python train.py --num_hidden_layers=8 --hidden_size=384 --num_attention_heads=3 --num_key_value_heads=3 --head_dim=128 --intermediate_size=512 --vocab_size=2421 --hidden_act="swiglu" --norm="rmsnorm" --norm_place="pre" --norm_eps=1e-05 --positions="rope" --rope_theta=8250.0 --rope_fraction=1.0 --qk_norm=false --attn_scale=0.0884 --bias="none" --tie_word_embeddings=false --parallel_block=false --init="normal" --init_std_qkv=0.0213 --init_std_o=0.0 --init_std_up=0.0213 --init_std_down=0.0 --init_mimetic=0.5 --optimizer="soap_variant" --learning_rate=0.0036 --beta1=0.95 --beta2=0.99 --weight_decay=0.0 --lr_head=0.00567 --max_grad_norm=1.0 --warmup_steps=200 --schedule="wsd" --decay_fraction=0.426 --decay_shape="linear" --final_lr_fraction=0.05 --batch_tokens=131072 --max_seq_len=1024 --doc_mask=true --train_tokens=606700000 --max_steps=4629 --dataset="wikipedia_en"
Each number is 128 + 32 x the weight over its row's rms, rounded and kept within 0 to 255. Layers, rows and columns count from 0. The size above them is the row's rms in percent of the matrix's.

# layer 2 MLP down (transposed), 512x384, rms 0.161, rows 308-325, columns 128-255
size [ 96 101  98 102 101  96 101 101  99  99 104 102 101  99  98 102 101 102]
[[153 139 140  66 102 173 124  94 124 186 183 119  80 151 146 119 139 203 126  89 197 113  76 112 164 219 190 111 155 109 155 124 129 102  69 158 105 124 150 129 181  87 168 118  88 146 135 102 108 119 104  79 122  85 143 197 104 130  76  85 124  75 102 144 107 130  83 114 157 119 174  73 138 170 136  96 146 109 130 183 133 165  78 134  78 104 104 152 100 155 143  96 114  96  63 119 139 119 146 121 146 144 117 168 112 111 151 163 135  85 113 128 103 209 109 108 111 136 113 102 100 116 139 165 132 120 150 169]
 [146 165 112 120  42 182 162 152  95 103  40 138 124 112 123 115  91 102 110 146 135 102 129 177 174 114 131 122 101 121 158 137 119 112 117 143 140 194 156 110 138 158 155 107 124 117 207 127 145 132  69 109 121 146 165 112 129 107 122 127 147 149 109 162  92 140 103 147 162 163 196  69  55 181 191 134 129 140 128 150 125 140 127 141  91  80 135 156 138 131 128 151 126 101  80 142 140 130 174 167 161 138 102 142 158 165 159 112 185  63 156 139 141 153 134 117 172 173  93 120 117 144 114  95 157 107 131 120]
 [147 149 158 110  72 136  79 125 113 166 163  76  93 180 108 111 154  99 112 169 142 168 140 159 183  71 163 167 117 125 144 140  89 113 102 156  72 128 106 123 165 138 125 177 164 141 156 110  90 169 166 157 133  67 175  90  96 108 134 156 106 116  73 158 108 168 116  92 118 134 117  69 130 111 123  75 176 126 167 124 155 165 131 177 115 156 142 179 125 106 120  80 109  64 162 193 113 108  94 161 140  87  62 119 162 129 172 108  96 156 186  92 139  91 163  91 161  41 119 102  93 128 184 132 159 158 170 122]
 [ 75 188 165 142  68 139 128  80 102  72  94  99 117 119 156 196  94 141  91 131  53 137 135 180 101 107 115 162 181 148  83 169 154 118  54  84 142 102 194 155 127  64 146  68 108 145 124 176 127 110 162 168 136 144 198 134 146 130 107 118 121 143 206 117 164  52 123 180 114 119  56 153 124  94 100 142 120 178 127 121 168 139 155  88 157 135 115 148 171  98 166 194 129 120  98  69 109 128 112 158 129 195 146  96 168 110 137 127 125 134 109 161  82 133 157 122  85 142 129 124  81 181 116 112  94 106 145 112]
 [ 88 136 111 197 102 110 189 173 109 106 187  95 146 138 110 151 172 144 146  54 139 148 160 148 126 150 154 132 147 132 105 183 153 114 126 211  86 141 118 114 101  82 110 132 169 175  57  66 138 130  93 157 157 169 133  54 136 139  49 133 144 177 161 169 154  87 134 104 163  49 121 169 170 120 183 197  78 163 116 136 126  74 147 171 106 155 155 106 132 133 168 158 109 173 168 147 152  98 141 126 163 137 125 114 156 131  74 146 155 159 170  86 123 122 114 183 138 146  67 210 133 130 136 117 137  87 104 149]
 [106  95 130 124 116 119 155 149 112 140 100 155 185 133  95  90 141 132 106 149 139  87 158 169 184 159 184 142 122 157 171  96 123  69 164 131 179 167  94 136 114 162 123 141 109  85  99 136 164  92  83 113  37 137 116 103 192  98 217 129 106 145 121 120 135 163  87 178  95 101 164  95  95 152 166 156 142 125 137  57 108 160 119 141 177  96 102 131 112 156 154 140 122  57 143  96 150 120 136 120 153 100 129  94 110 122 104 193 135  94 113 141 151 106 128  50 106 168  70 109  82 174 160 109 103 122 108  99]
 [ 25 154 165 138 168 115 107 144 128 110 144 181 140 101 208 104 123 159 109  88 118 186 110 140  98 120 112 126 137 153 123 172 150 117 145 167 148 129 128 122  66 135  76 127 129 142 100 159 145 136 143 160 136  98 187  88  93 101 141 110 103 123 131 134 120 154 171  98 132  98 165 116 123 136 115 143 109 107 109 143 145 110  88 115 141 132 135 171 112 150 157 129 101  84 200  77 158 116  93 152 136 111  77 137 177 151 131 192 103 106  78 127 115  71 191 126  97 154 168 151 110 140 143 167  88 123 168 185]
 [118  86 139 183 195 100 125 120  71 118 116 111 166 106 125 142 114  98 131 129 122  93 173 127 121  92  96  69  84 117 119 111 165 149 150 151 174 178  90 135 120 118 144 201 113 121 116 142 108 127 125 112 165 150 153 185 122 146 174 166 124 174  85 185 156 125 113  81 116 137 155 125 121 133 124  73 126 162 117 191 104 119 125  96 110 124 141 134 134 139 136 116 123 139 122 146 105 179 102 130 144 118 160 125 122 155 162 108 132 131 126 124  96 142 136 144 177  88  61 128  99 112 132  90 196 114 125 124]
 [119 164  96  81 168  93 111 122 154 166 106 171 103 128 157 111 130  83 146 125 138 113 117 149 128 117 163  81  95 137 136 138 122 154 112 181 120 115  94 138 163 158 124 116 147 135 138 139  84 127 136 131 120 120 121 112 101 105 123 121 150 171 135 116 177 133 113 150  59 127 156 134 149  84 222 118 111 126 142 131 147  57 102 123 117 140 121  71  31 172 102 167 214 150 114 185  98  88 113 123 166 142 118 124 127  81 116 217 124 127  36 150 114 114 151 121 208 117 101  72 106 176  88 156 153 150 136 172]
 [140  99 118 192 150 139 157 133 166 177 119 175 165 162  74 114 209 105 136  96  98  96 132 109 177 130 105 128  71 123 138 123 101 128 107 127  71  74 114  76 203  90 175 135  92 147  95 100 104 115 137  83 118 153  72 153 134 205  71 104 131 106 127 142  88 127 108 144 109 206 189 143  67 172 110  83 120  97 128 149 105 149 136 138  60 102 110 147 113 161  98 136 163 145 120 149  99  95 182  70  89 178 117 132 179 138 122 113 159 106 137 141 105 134  93 125 201  95 118 139 138 104  95 121 144 168  80 131]
 [126  85  91 159 146 130 128  74  78 147  91 134  89  94 104 115 139  77  95  96 120 159 130  94  93 142 113  92 107 127 129 175 109 194 128 133  93  65 145  70 128 170 152  87 179  65 118  87 104  99 160 142 128  96  89 103 114  97 129 116 134  74 176 146  98  77 137 162 100  87 147 133 139  90 152 148 154 126 124 108 137 173 207  84 150 108 166 152 130 169 163 132  70 140  84 109  95 116 123 194 101 101  65  71 159 127 122 168 103  82 135 133 173 158 119  87 123 166 123 125 155 142 142 172 121 100 134 105]
 [110  98 169  80 107 130  71 107  77 107 129 117 113 167 190 139 144 135 123 145 159 159  69 140 152 144 130 146  83 158 184 102 109 126 155 161 112 164 126 105 120 139 134 136 182 116  83 136 104 143 148 106  78 124  80 129 142  98 123 110 193 161 169 126 130  90 119 112 158 141 135 151  83 196 111 140 145  93 153 175 109 195 119 109 108  74 125 104 133 168 200 136 124 109 152 165 157 171 186 177 142 114 188 121  96  90 155 136 164  43 185  95 117 102 115 128  40 127 120 143 117 113  81 131 119 113 168 137]
 [106 124 120 119 102 139 134 149 128 108 158 144 105 127 114 105  76 181 136  95 147  85 177 183 131  88 159 134 147 181  84 144 132 172 179 181 173 104 104 138 152 126 102 143 126 169 147 103 107 144 166 107  81  96 154 161 137 134 159 115 109  42 181 102  87 138 150 202 116 110  98 156  98 112 121  85 134 165 134 141 124 116 161  95 100 111 141 150 126  68 188 158 149 108 130 131 171 144 120 115 156 113 153 163 172 151 143 116 157  82  92  44 158 151 130 148 133  97 132 161  58 120 131 129 129  79 124  78]
 [151 124  85 158 137 115 154 155 160 158  85 103 142 131 195 150  74 103 170 117 133 149 159  86 123 142  93 150 126 139 118 155 118 108 148 185 110 110 151  93  98 126 146 114 150 132 179 173 102  76  95 120 131 189 114 193  69 118  78 101 144 173 130  83 116  61  62 100 138 104 165 122 139  63 142 146 105  65 146 178 140 116 164 152 166 156 143  94 192 107 161 118 113 132 130  94 104 118 139 139 153 113  91 133 193 167 109  94 132 110 154  97 159 121 207 122 133 100  68  79 111 117  62 110 153 118  68 108]
 [120 166  98 104 122 107  79  76 112 161  76 118 126 163 145 174 162 105 121 113  84 137 131 147 100 107 109 183 158 123 116 168  98 158 176 118 134 149 137 172 119 140 114 119 142 126 114 143 121 118 123 135 148  52 165 164 113 145  62 140  97 124 152 107 135  69  93  60 107 130 110 147 146 164  61 114 140 116 159 142 142 105 163 149 195 143 120 109 236  76 182 164 130 155 109 200 126 156 111  62 103 127 128 171 109 150 146 133 144  87 134 117 143 112  84 118 134  96 123 176 204 142 109 133 159  49 110 131]
 [185 172 146 129  77 138  69 152 165  72 108 192 171 158 146 135 174 115 127 136 119 150 157  94 116 171 113 124 103  63 118 172 229 101 132 137 134  99 151  81 155  87 111 136 104 161 164 125  83 172 100 132 176 119 126 106 122  99 163  69  77  73  91 174 118 142  75 138 117  86 162 150  59 105  91 125  69 115 112 119 121 141 176 125 141  98 138 166  99 137 139 103 133 178 127  81 118 151 116 141  91 119 112  62 113 132  73 146 140  97 166 120 163 108 179 127 133 152 127  66  73  61 161 188 125 178  97 145]
 [170 110  54 139 104 130 123  95 118  76 102 151  90  70 113 127 149  96 131 128 193  91 187 126 134 126 115  87 127 145  74 138 120  62 120  76 157 140 159 105 134 134 129  99 101 104 143 155 112 151 129 152  91 110 139 177  53 103  75 130 120 153 125 170 159 157 116 154 128 120 123  86 157 134 134 170 130 121  94 159 102 168 149  98 134 129 162 166 133 147 116 132  64 117 164 153 111 163 177 144  92 112 141 166 146 164 111 151 108 151 190 158 141 114 174  98 111 175 169 192 106  96 185 103 172 153 145 104]
 [163 108 108  82 158  94 106 179 179 162 142  98 100 125 104 134 132 117  72 111 158 137 133 151  92 124 115 141 132 168 112 174  60 163 100  91 162  76 133 131 163  88  93  59 134 132 150 126 124 124 163 109 132 115 181 167 105 108 179 136 132 130 129 126 153 131 152 108 156  86 161 172 155 140  92 112 101 116 181 159 113 142 104 145 135 138  69 102 183  98 118 143  72 168 135 158 148 129 122 166  57 163 122 129 126  43 130 105 151 147 100 113 144  92  87 142  60 167 148 116 154 140 139 114  81  98 166 128]]
# layer 2 MLP gate, 512x384, rms 0.17, rows 309-326, columns 128-255
size [ 90  97 103 100 100  93 101  98 105 108 105  99 100  92 107 103 100 100]
[[105  96 102 123 113 104 172 136 168 139 127 104  45 136 127 105 118 163  85 113 137 124 110 135 152 175 141 101 110 152 211 144  77 101 100 156 101 102 227  81  41 125 189 100 146  81 140 107 105 125 162 146 126 113  92 114 137 108 146 157  71 171 130 119 132 160 174 188  97 173 152 104   0  92 175 150 163 144  75  93  98 138  57 140 103 112 110 110 140  76 140  94 138 119  91  97 117 156 112 152 135 129 103 130 148 112  93 119  96 118 129 112  97  75 161 156 146 126 128  98 173 115  96 140 177 103 199 117]
 [132  86  69 120  98  98  72 142 101  45 105 152 117 191 129 117 187 175 182 127 162 156 135 135 130 139 124 144 165  76 141 182  88 124 140 100 135  75 121 134 129  65 141  56 135  86 102 103  92 103 151 155 154 121  69 105 124  98  99  30 154 163 120 121 168 170 174 128 133 143 161 124  79 152 118 143 142 140 122 100 142  97  76 111 184  92  82 122 153 126 111  71 147 191 139 126 160 137 113 107  93 145  40 156 127 131 137 161 153  70 135  93  58  71 132  82 103  67 123 147 124  86 107 107 109 169  92 148]
 [143 118 130 109 137 146 154 158 135  93  89 216 141 103 121  74 116 136 163 155 119 144 112 121  84  99 126 120 102 155  86 189 148 129 112 141 162 103 121  87 121 142 133 143  91 189 116 159 134 137 148 131 173 106 161 166  79  96 102 128 120 250 113  79 175 153  52 116  69 121 153 171  54 123  91 111 139 108 158 114 178 109 154  70 179 147 123 138 100 129 154 199 175 125 150 147 181 119 134 135 126 126 127 148 171 134 104  55 129 166  97 121 155 114 156 105 123 164 160 103 139 129 134 132  78 150 135 154]
 [ 73  73 161 110 187 106 137 102 127 134 113  94  78 118 153 134 137 116  88 186 171 110 108 114 115 124 118  86 152 100  92 165 124 134  92 129 123 166  98 114 123 155 153 108 163 111 119 162 138 169 151 132 102 161 131 102 151 156 199 164  78 156 171 134 121 112 152 157 122 118  84  57 145 117  97 157  89 127 132 155  79  99 161   3 165 119 130 104 137 163 161  76 153  65 150 110  58 146 110 134 124 150 147 112 125  96 170 111 104 160 135 128 143 175 121 151  88 131  96 144 152 118 182  90 115 177 112 157]
 [124 105 182 157 165 110 185 112 130 167  74  81  61  91 123 165 129 163 116 153 123 177 148 135 144 123 153 118 110 112  62 119 185 131 148  97 111 113  78 140 112 174  61 127 112 135 181  86  90  92 132 139 156 104 131 115 102 121 115  89  79 142 137 122 147 152 137  58 107 139 125 152  82 134  80 124 145 197  94 124 126 124 107 149 130 118 146 120 114 165 145  86 121 130 170 155 165 133 155 180 140  92 161 170 204 146 128 130  97 103 124 167  87 100 190 138  91  93 223 164 142  97 145  70 132 101 107 186]
 [110 106 186 172  93 164  84 110 130 116  88 177 126 159 158 129  66 155 124 154 129 129 112  50 165 134 100 148  69 104 166 146 155 139  57 132  97 150 105 149 109 142  96 178  98 175 116  97 130 149 155 137 144  86 120 128 120 149 124  92  89 146 183 115 129 190 102  82 185 110 100  88 147  76 197 121 125 191  74 145 109  86 111 102  80 130 109 104 186  81 108 119 133 150 141 119 125  92 142 166 105 140 104 123  73 151 165 183 133  79 106 150 117 143 160  84  79 131 110 129 111 152 101  57 119 146 104  88]
 [120 132 138  76 226 167 131 139  87 123 107 143 110 111 108 141 103 137 144 110 173  77 162 155 131  85 164 219 110 124 131 107 134 153 131  73 126 129 162 112 160  93 125 126 154 136 169 159 124  86 139 112 125 156 111  95  99 176 125 128 178 209 138 146 129  86 153 135 205 109 113 137  78  82 156 170 185 102  97 126 122 126  86 139 155 161 212  94 133 154  92 167 121 115 195 156 129 156 144 136 120  83 115 144 117 127  91  99  94 107 170  94 135 192 130  59  81 168  79  72 120 179 123  92  96 135 157 166]
 [155 100 155  65 114 170 172 180  69 131 181 166 186  85 116 101 157 138 127 153 101 158 129 125 154 147 126 145 130  93 170 154 109 137 124 111 162 110 105 179  98 128 168 140  46 122 125 111 162 150 159 102 125 165 167 144 161 145 146 100  79 153 177  70 140  71 141  84 172  57  85 143 151  75  82 144 177 123 166  97 172 135 190  98  76 120 151 115 170 150 126 145 119 101 158 105 148 177 123 145 128  99 103 122  99 101  98 133  94 107 156  88 180 105 174 141 132 163 108 135 195 114 134 139 128 147 178 105]
 [ 49  86 169 122 154  98 139 124 186 143  91 145 132 116  98  88  74 100  88 135 120 105 136 142 148 141 134 115 123 170  95 138  74 126 153 155 113 103 136 176 144 185 159 135 112 116  73  85 155  84 133 117 181 123 130 111  90 120  82 120 166  90  97 158 156 145 114 158 147 179  76 166  95 105 176 106 142 118 127 201  81 130 150 141 120 170 121 123  98 115 118 161 170  98 151 111 115 106 140 114 158 116 146 136 101 155 184 122 139  72 130 104 118  79 160 151 152  89 165  98 142 133  92 100 146 142 142  69]
 [110 139 140  99 121 159 150 138 115  82 138 117 141 164 156 152 147 135 131  94 137 120 146  95 178 118  90 133 123  94 110 122 155 134 171 122  56 118  89 126  96  42 141 154 119 121  71 152 106 133 117 135 129 155  93  88  68 139  81 168  56 179 118 136 137 146 106 157 149  98  97 126 130 151 181  61 110 142 130  92 110 114 160 159 121 135  68 161 127 142 113 109  86  95 158 173 160 159 163  42 167 131 180 129 156 144 148  86 122 193 136 111 117  95 155 118 165 121 143 135 105  92 103 118 120 148 104 146]
 [109 126 132 163  52 110  80 140 118  75  90  71 170  78 117 100 123 119 128 148 114 145 113  84  93 122 160 142 146 140 116 113  71 124 145 102 124  60  68 146 177 118 109  84 111 184 146 126  95 152 130 137 142  49 167 139  96 104 140 131  87 187 137 135 107 105 117 129 147 103 167 134  95 187  85  85 149 106  74 131 144  79 119 127  61 113 141 113  65 176  82 109  86  74 126  64 101 140 131  94 119  83 103 141 132 192  79 207 150 156  64 126 106 134 130 162 166  64  84 118 152 148  92 153 127 137 119 133]
 [135 158 120 142 153 178 125 102  74 156 106  83 109 118  94 149 162  99 144 183 124 129  90 112  55  99 133 144 190 141 134 104  71 126 142 151 143  99 113 105  43 121 109 164 143 120 155  91 101  93 138  64  57 117 122 140  52 155 106 173 131 101 128 138 109 209 161 158 175 126 137 112  82 174 173 171 145 111  90 190 133 120 153 155  89  73 138 201 155 104  98  99 172 105 169 165 118 143 122  82 147 166 158  54 133  96 165 127 129 111 119 157 136 197 142  57 124 152 153 157 114 136 121 107 144 126 118  69]
 [102 111 190 116  78  62 141 111 169  66 124 144 148 114 143 145 125 209 162 102 120  88 126 197 155 118 143 112 171 144  89 124 130 172 117 189 143 116 116  99 175 154 120 147 124 105 140 157 126  63 155 133 121 148 171  58 109  50 103 102 119 131 163 155  59  55 128 134 142  49 118 122 152 157 121 159  97 108 167 142  78 128  67 128  83 124 144 112 150 115 103  93 119 124 151 120 109 107 167 115 116 196 166  85 104 207 112 145 124 125 152 158 147  93 149 130 117 144 119 154 120 113  94  78  97 132 125 145]
 [117 121 121  95  93 131 179 247 119 126 132 125 147 158 163 135 151 140  88 210 149 113 186 134  69 136 136  78 121 169 116 124 116 162 130 103 180 112 113 205 143 103 101 120 107 110  98 110 175  88 185 176  90 105 151 184  69  92 137 176 134 144 103 144 149  78 127 193  56 152 114 176  99 155 123 122 156  95 136 139 124 110  98 126 121 118  91 130 105 141 166 105 130 175 156 153  89  63 126 161 146  85 147 158 175  89 141 136 126 173 127 168 121  99 144  87 117 112 106  54 155 150 171 146 115 162 159 163]
 [145 114  80  71 109 125 156 126  87 190 136 147  91  91 119 114 113 116 101  83 150 143 148 105 144 171 211 145 141 122 122 140 131 112 115 120  70 105 169 120 161 130 190 124 115 111 138  92 147 164  99 161 115 106 118 140 152 141  52  61  74 147 130 122  90 108 116 129 158 135 103  63 141 128 128 117 154  75  82  91  95 151 142 116  90 157 125 116 124 153 114  98 109 136 159 146 189 139 147 129 143 123 149 101 152 139 171  86 169 119 171 117  82 121 148 112 134 159 143 153  97 132  90 187 173  98 122 112]
 [148  97 103  93 120 145 110 166 106  80 168 152  84 109 106  90 155 152 121  79 141  97 131 170  90 135 161 114  82  89 141  69  76 142 126 165  94 139 170 176 117 166 116  82 142 107 140 113 152 128 151  88 172 108 156 134 135  88 145 129 129 166 142 128 114  89 137 181 122 133 146  72 107 121 120 154  84 168 115 112  98 140 134  84  64 158 103 162  74 141 152 186 132 146 153 100  82 164 146 107 119 177  93 226  86 114 127 167  98 157 127  98  66 140 204 136 175 147 139 160 153 142  60 129  96 131 102 137]
 [119 176 123 139 110 144 118 112 106 175 135 168  89 159  36 138 109  90  66 197 112 153 136 131 142 166  94 148 164 110 118 166 101 123  96 132 118 149 147  99 123 118 121 121  98 138 149 137  70 124  88 162 118 142 119 120 108 150 147 137  58 146 149 111 151 130 113 138 124  79 122  72 105  93 185 168 100 141 135 136 137 174 144 134  55 143 111 154 115 113 105 132 162 144 138  74 188 136  98 104  99 124 126 133 190 134 199 141 191  98 167  91 169  90 144 139 114 124 142 127 206 145 178 108 131 152 134 161]
 [146  99 123 176 154 111 130 197 106  62 120 115 128 141  67 126 139 168 141 161 126 167 122 152 143 121 134 173 161 139 106  70  94 127 116 118 120 127 123  95 137 145 101 110 121 179 195 133 183 151 141 108 118 186 146 197 126 181  83 115 143 194  91 115 144 111 103 101 184 120  91 159 116  50 170 117 125  90 125 111 112 168 156 132 143 103 118  91 142 203 186 168 132 111 111 152 100 180 130  71 146 162 125 155 108 130  99 103 113 124 157 128  91 131 177 132 179  94 127 114 106 104  96  75 153 164 103 136]]
# layer 2 MLP up, 512x384, rms 0.175, rows 309-326, columns 128-255
size [ 88  95 104  93  95  98  97  98 107 103 106  98 102  94 107  98 103  95]
[[163 157 163 103  80 115 166 126 110  87 117 128 125 147  77  98 143 151 176 133 116 160 167 125 143 121 162  92 158 151 202 146 129 139  91 108  74 170 133 167  89  98 129  69 171 139 138 165 124 145 177 115  96 112 107 121 101 111  96 127  70 111  96  84 130  95 150 146 137 164 128  93  18 127 203 124 116 151  53 102  91 167 100 159 118  51 181 130 154 103 140  94 123 116 102 131 154 131 159  98 134  31 163 123  59 151 155  81  99 112 161 159  71 123 113 147 109 123 147 117  93 135 130 112 167  80 163 141]
 [173 154 139 137 110 170  86 147  70 112 200 168 162 108  89  89 124 168 135 177 127  91 146  87  83 131 124 168 190  75  81 165 132 100 100 117 139 126 157 154  99 112 143 100 147 107  94 129 187  67 129 140 125 117 117 162 132 115 162 118 124 141 166 133 146 126 150 114 145 173  94 142 150  95 100 148  94 176 158 157 145  82 126 115 132 132 121 179 103 106  66 121 132 134 138  78 184 103 142  93 146 172 104  70 103 144 137 113 118  53 117 125 159 146 146  96  86 131 187  79 187 138 183 118 117 136 116 132]
 [133 149 121 141 158 150 157 126 102 132 154 151 127 160 116  84 126 112 131 143 127 170 136 125 133 125 117  89  89  91 144 144 122 146 134 129 137 162 102  75  94  55 155 142 168  61 119 149 166 110 133  81 168 128 148 152 116 128 108 166 126 100 119 105 150  95 169 162  80 106 156  44  95 108  79 130 138 163  81 128  93 141 137 130 194 132 187  97 121 142 101  75 137  67 152 141 128 144 132 156 169 124 144  86 175 122 142 100  99 116 146 107 129 136  88  72 124 110 163 138 102 180 149 156 119 107 164 112]
 [125 122 148  92 128 155 171 149 141 139 138 167 155 228 124  70 150 158 126 112 112  94 121 101 157 107 151 145 163 133 136  92 161 104 104 115 111 120 189 152 151 125 100 146 102 114  84 125 147 128 102 109 122 157 165 179 157 122 154 116 129 171 122 124 173 130 116 125 157 123 120 132  70 168 152  91  89 128 156 137 124 118 171 148 106 105 101 169 122 109 130 132 125 169 154  91 152  74 168 148 139 170 152  96  83 177 126 115 142  89 122 102  98 126  80 126 122 134 149 114 141  76 130 115 137  66 166 142]
 [ 87 117 137 118 158 179 145 105 160  65 114  99 159 156 112 120 162 177 114 103 120  95  48 106 105 132 102 128 104 182 111 166 119 138 125 134  99 102 101 104 135 150 146 121  90 115 138 145 175  80 133 124  82 101 100 162 119 120 106 130 155 136 136 174 136 180 104 126 164  82 183 128 117 119 138 143  78  96 165 169 131 165 141  89  90 115  89 131 144 119 100  80 145 127  80 153 172 103 124 194 168 178 130 105  87 143 138 102 118 106 166 165 187 122 117 111 137 104 145 124 143 152  82 105 185 142  98 136]
 [113 137 144 110 215  96  87 138 136 151 133 166 180 116 153 149 100 189 141 100 124  97  94 118 123 122 115  99 106 132 108 108 119  94 129 173 133  80 151 135 133  82 109 184  84 101 140 175 108 126 107 127 124  82 180  98 137 135 152 203 133 148 136  47 131  89 157 144 131 143  92 152 111 108 188 109 115  96 120 108 151 122 101 100 107 105  97 120  91 103 163 179 156  80 142 176 129 133 136 107 166 135 145 143 139 166 164 182 121 127 121 101 154 112 151 176  60 128 122 159 118 121 140 119 181 127 111 121]
 [133  77 100 128 114  64 174  89 113 101 141 133 167 141 151  94 140 151 128 159  82 110 142  97 173 116 113 161 114  68 130 154  75 129 129 136 124  99 158 180 140 194 133 125 153 139  66 100 184 121 114 106 135 120 169 192 101 121 174 173 132 140 135 154 151 163 152 108  59 130 141 131 125  56  59 114 135 157 142 157 127 131 170 121 168  66 132  87 171 134  82 146 112 104 136 131 139 102 152  83 155 127 219 132 148 170 135 179 113  79 161 169 126 136  98 121 173 171 165 109 126 179  97  85 133 143 135 115]
 [158  93 160 120 142 141 171  98 143 124 131 129  37 176 192 157 125 123 160 117 114 139 118 137 122 118 101 140 139 117 113 101  92 120 144 137  74 133 148 129  92 101 109  87 137 121 118 135  99 143 136 109 146 161 146 145 116 124  89  66 151 136  57 153 167  91  90 118  62 143 117 162 150 156 106 157 131 111 145  46 161  80 162 117  65  97 126 108 147 173  90 160 110 129 103 200 109 141 149  99 125  91 124 143 139  78 178 148  87 123 147 125  78 137 176  99 152  82 133 127 172 136 162 174 142 179 122 149]
 [139 102 199 103 113 169  91 140 185  76 141  99  80 176 180  57 110  79 125 216 130 108 119 206  98 145 134 105 162 147 146  72 136  95  95 143 134 158 114 167 157 208 115 103 139 100  88 206  70 178 138  86 155 112 130  71 127 135 129 135 144  99 172  83 156 124 149 163  93 115 175  97 115 152 103 145 116 197 114 155 118 116 148 103 131 104 134 100 133 119  92 128 101 182 133  82 114 154 144 128 112 174 108  79 127 112   3 130  89 154 136 194 158 149 100 156 125 158 131 180 147 124 188 159 131 110 113 189]
 [130 166  67 107 170 109  70 108 123 129 196 145 185 133 173 161 143 143 169 132  81 167  77 122  90 126  61 108 215 173 138 116  76 174 112 100 129  62 163  75 130 137 165 191 139  84 137 167 116 135 110 122 103  21 145  61 137 108 185 106 122 117 142 153 153 109 108 169 182 160 157  89 189 139 158 122 185 119 100 130 140 158  75 165 115 116 153 163 143  85 162 114 195 108 123 119 108 126 136 119 106 122 104  88  92 191  71 105 163  57  79  92 140 128 143 102 145 138 113 153 114 132 146 143 119 123 107  93]
 [ 81 116 126 202 155 143  91 116 147 118 139 125 108 123 146 124 148 138 134 158 162 124 163 128 122 109 171 102 133 139 100 185 122 135 109 106 151 166 109 139 164 120 153 102 169 166 203 145 215 134  91 148  69 131 185 136 143 106 123 172 161  96 120 231 136 118 127 154 108 148 111  93  75 151 151 141 134 124 154 114  88 172 134 118  61  78 126 133 104 153 153 121  81 116 161 110 140  78  94 154  94 212 178 136  62 116 173 108 118  87 107 156 105 162 169  68 133  94 112 158 169 158  61 106  79 102 170  93]
 [121 167 115 136 136 184 184 120 122 128 104 199 143  91  77 110 105 157 164 124 123 139 170 181  89 125 146 144 116 114 117 137 150 167 121 176 116  88 175 166 142 147 144  89 159 118  62 147 148  90 146 141 116 118 110 178 166 166 112 108 101 107 124 140 174 121 125 134 103 142  80 127  90 190  90 109 180 153 111  71  78 128 138 177 118 136 105 103 132  80 166 149 121 156  89 102 123 102 130 134  80 220  85  93 151 151 120  57 128 116  79 125 183  92 103 130 160  99 121 127 135 101 114 108 131 100 112 153]
 [141  96 151  93 128 104 144  93  64 147 155  74 140 147 141 101 136 163 119 182 141 103 173 127 204 158 105 176 130 145 168 139 109  78 167 138 108 160 131  90 119 148 120 116 149  87 157  81 101 128 153 161 195 130 201 150 143 148  90 115 183 100 140 155 176 187 172 139 165 217 121 146 131 119  99 119 106 147  71  99 113 129 158 129 181 165 105 106 100 186 120 120 154  95 124 122 133 157  83 161 139 211 148 140 130 115 122 154  85 104 151  63 122  87  95 165 114 176 159 105 165  99  79 118 159 195 152 168]
 [150  81 136 149  99 177 140 170 108 202 181 140 103  82 157 180 165  92 149 118 154 102 126 147 164 175  75 128 135 125 138  81 118 118 111 158 148  85 131 147 129 117 119 108 180 104 154  95 166 174 166 125 164 122  58 153 118 125 129  28 135 127  90 202 157 110 142 141  76 154 181 138 116 107  69 134 111 134 148 115 137 119 117 116 130 144 140 101 203  91 138 114 115 103 116  95  92 169 147 127 149 158 160  89 157 169 101 179  85 124 130 162 199 137 147  58 127 123 157  96 143 173 104 135 136 152  88 167]
 [204 121 116 141 154  70 109 160 164 137 156 151  85  78 165 108 152 147 112  97 132 130 137 130 137 133 128 106 147 115 146 110 157 134 219 142 168 115 184 135 189 101  91  98 129 153 141 143 113 127 133 113 101  78 111 146 111 108 119 136 100 168 106 151  93 107 145 134 134 144 127 160 154 115 132 183 113 108 174 134 130  92 157 137 150 164 176 144 119 159  75 101 186 140 156  88 134  73  71  95 103 122 172 126 151  72 117 160 139  97  83 109 108  83 132 116 150 138 174  95 117  89 135 113 142  97 151 136]
 [139 185 104 132 129 130 157  93 127  86  26 105 128 175 117 155 148  79  86 123  90 157 125 163 113 144 135 126 104 133 144  91 172 175 156 124 110 112 141 129 174 120 132 105 112 172 137 205 131  68 152 154 133 103  71 171 117 125 103 100 149 121 190 157  88 140 124 112  88 118 127 102 117 165 162 110 132  78 170 155 127 147  33 153 148  82 140  97 118 112  75 111 106 101  56 130 182 176  86 136  97 103 120  66 173 114 106 120 206 131 145 142 157 106 127 160 145  97 128  85 147 126 174 128  95 124 139  77]
 [103  78 100 145 102  76 115 129 185 104 120 174 128 157 146 102 120  80 124 175 123  95 113 140 150 117 116 104 121 106  90 134 159 140  98 154 119  96  98 167  75  84 120 127 131 171 149 147 154 161 132  84 161 134 164 128  83 136 133 108 169 185 174 124 123 151 139 139 121 159  85  46 122 120  84  80 113 127 126 118 134 152 124 144 117 105 115 147  96 188 117 132 154 159 115 126  98 171 163 178  28 138 142  93 107 138  94  91  78 134  77 127 145 121 134 176 145 123 104 147 139 157 115 116 169 119 185 199]
 [133 141 171 181 134 170 165 105 126 169 124 129 123 160 132 132 102 112 148  81  95  66 102 137  94 142 130 124 184 150 161 144 141 131 128 157 138 145 105 141 130 141 144 145 111 131 188  51  74 128 151 113 127  75 170  86 154 130 114 137 155 124 113  84 134 165 134 156 140 164 213 132 106 147 148 128  88 114  81 139 160 136 103 108 168 149  74 132 136  91 137 139 128 178 149  76 164 189 145 101 209 107 135 140  96  81 111 114 117 136 185 146 134 133 160  90 115 157 149 130  79  65 129 116 154 116 141  85]]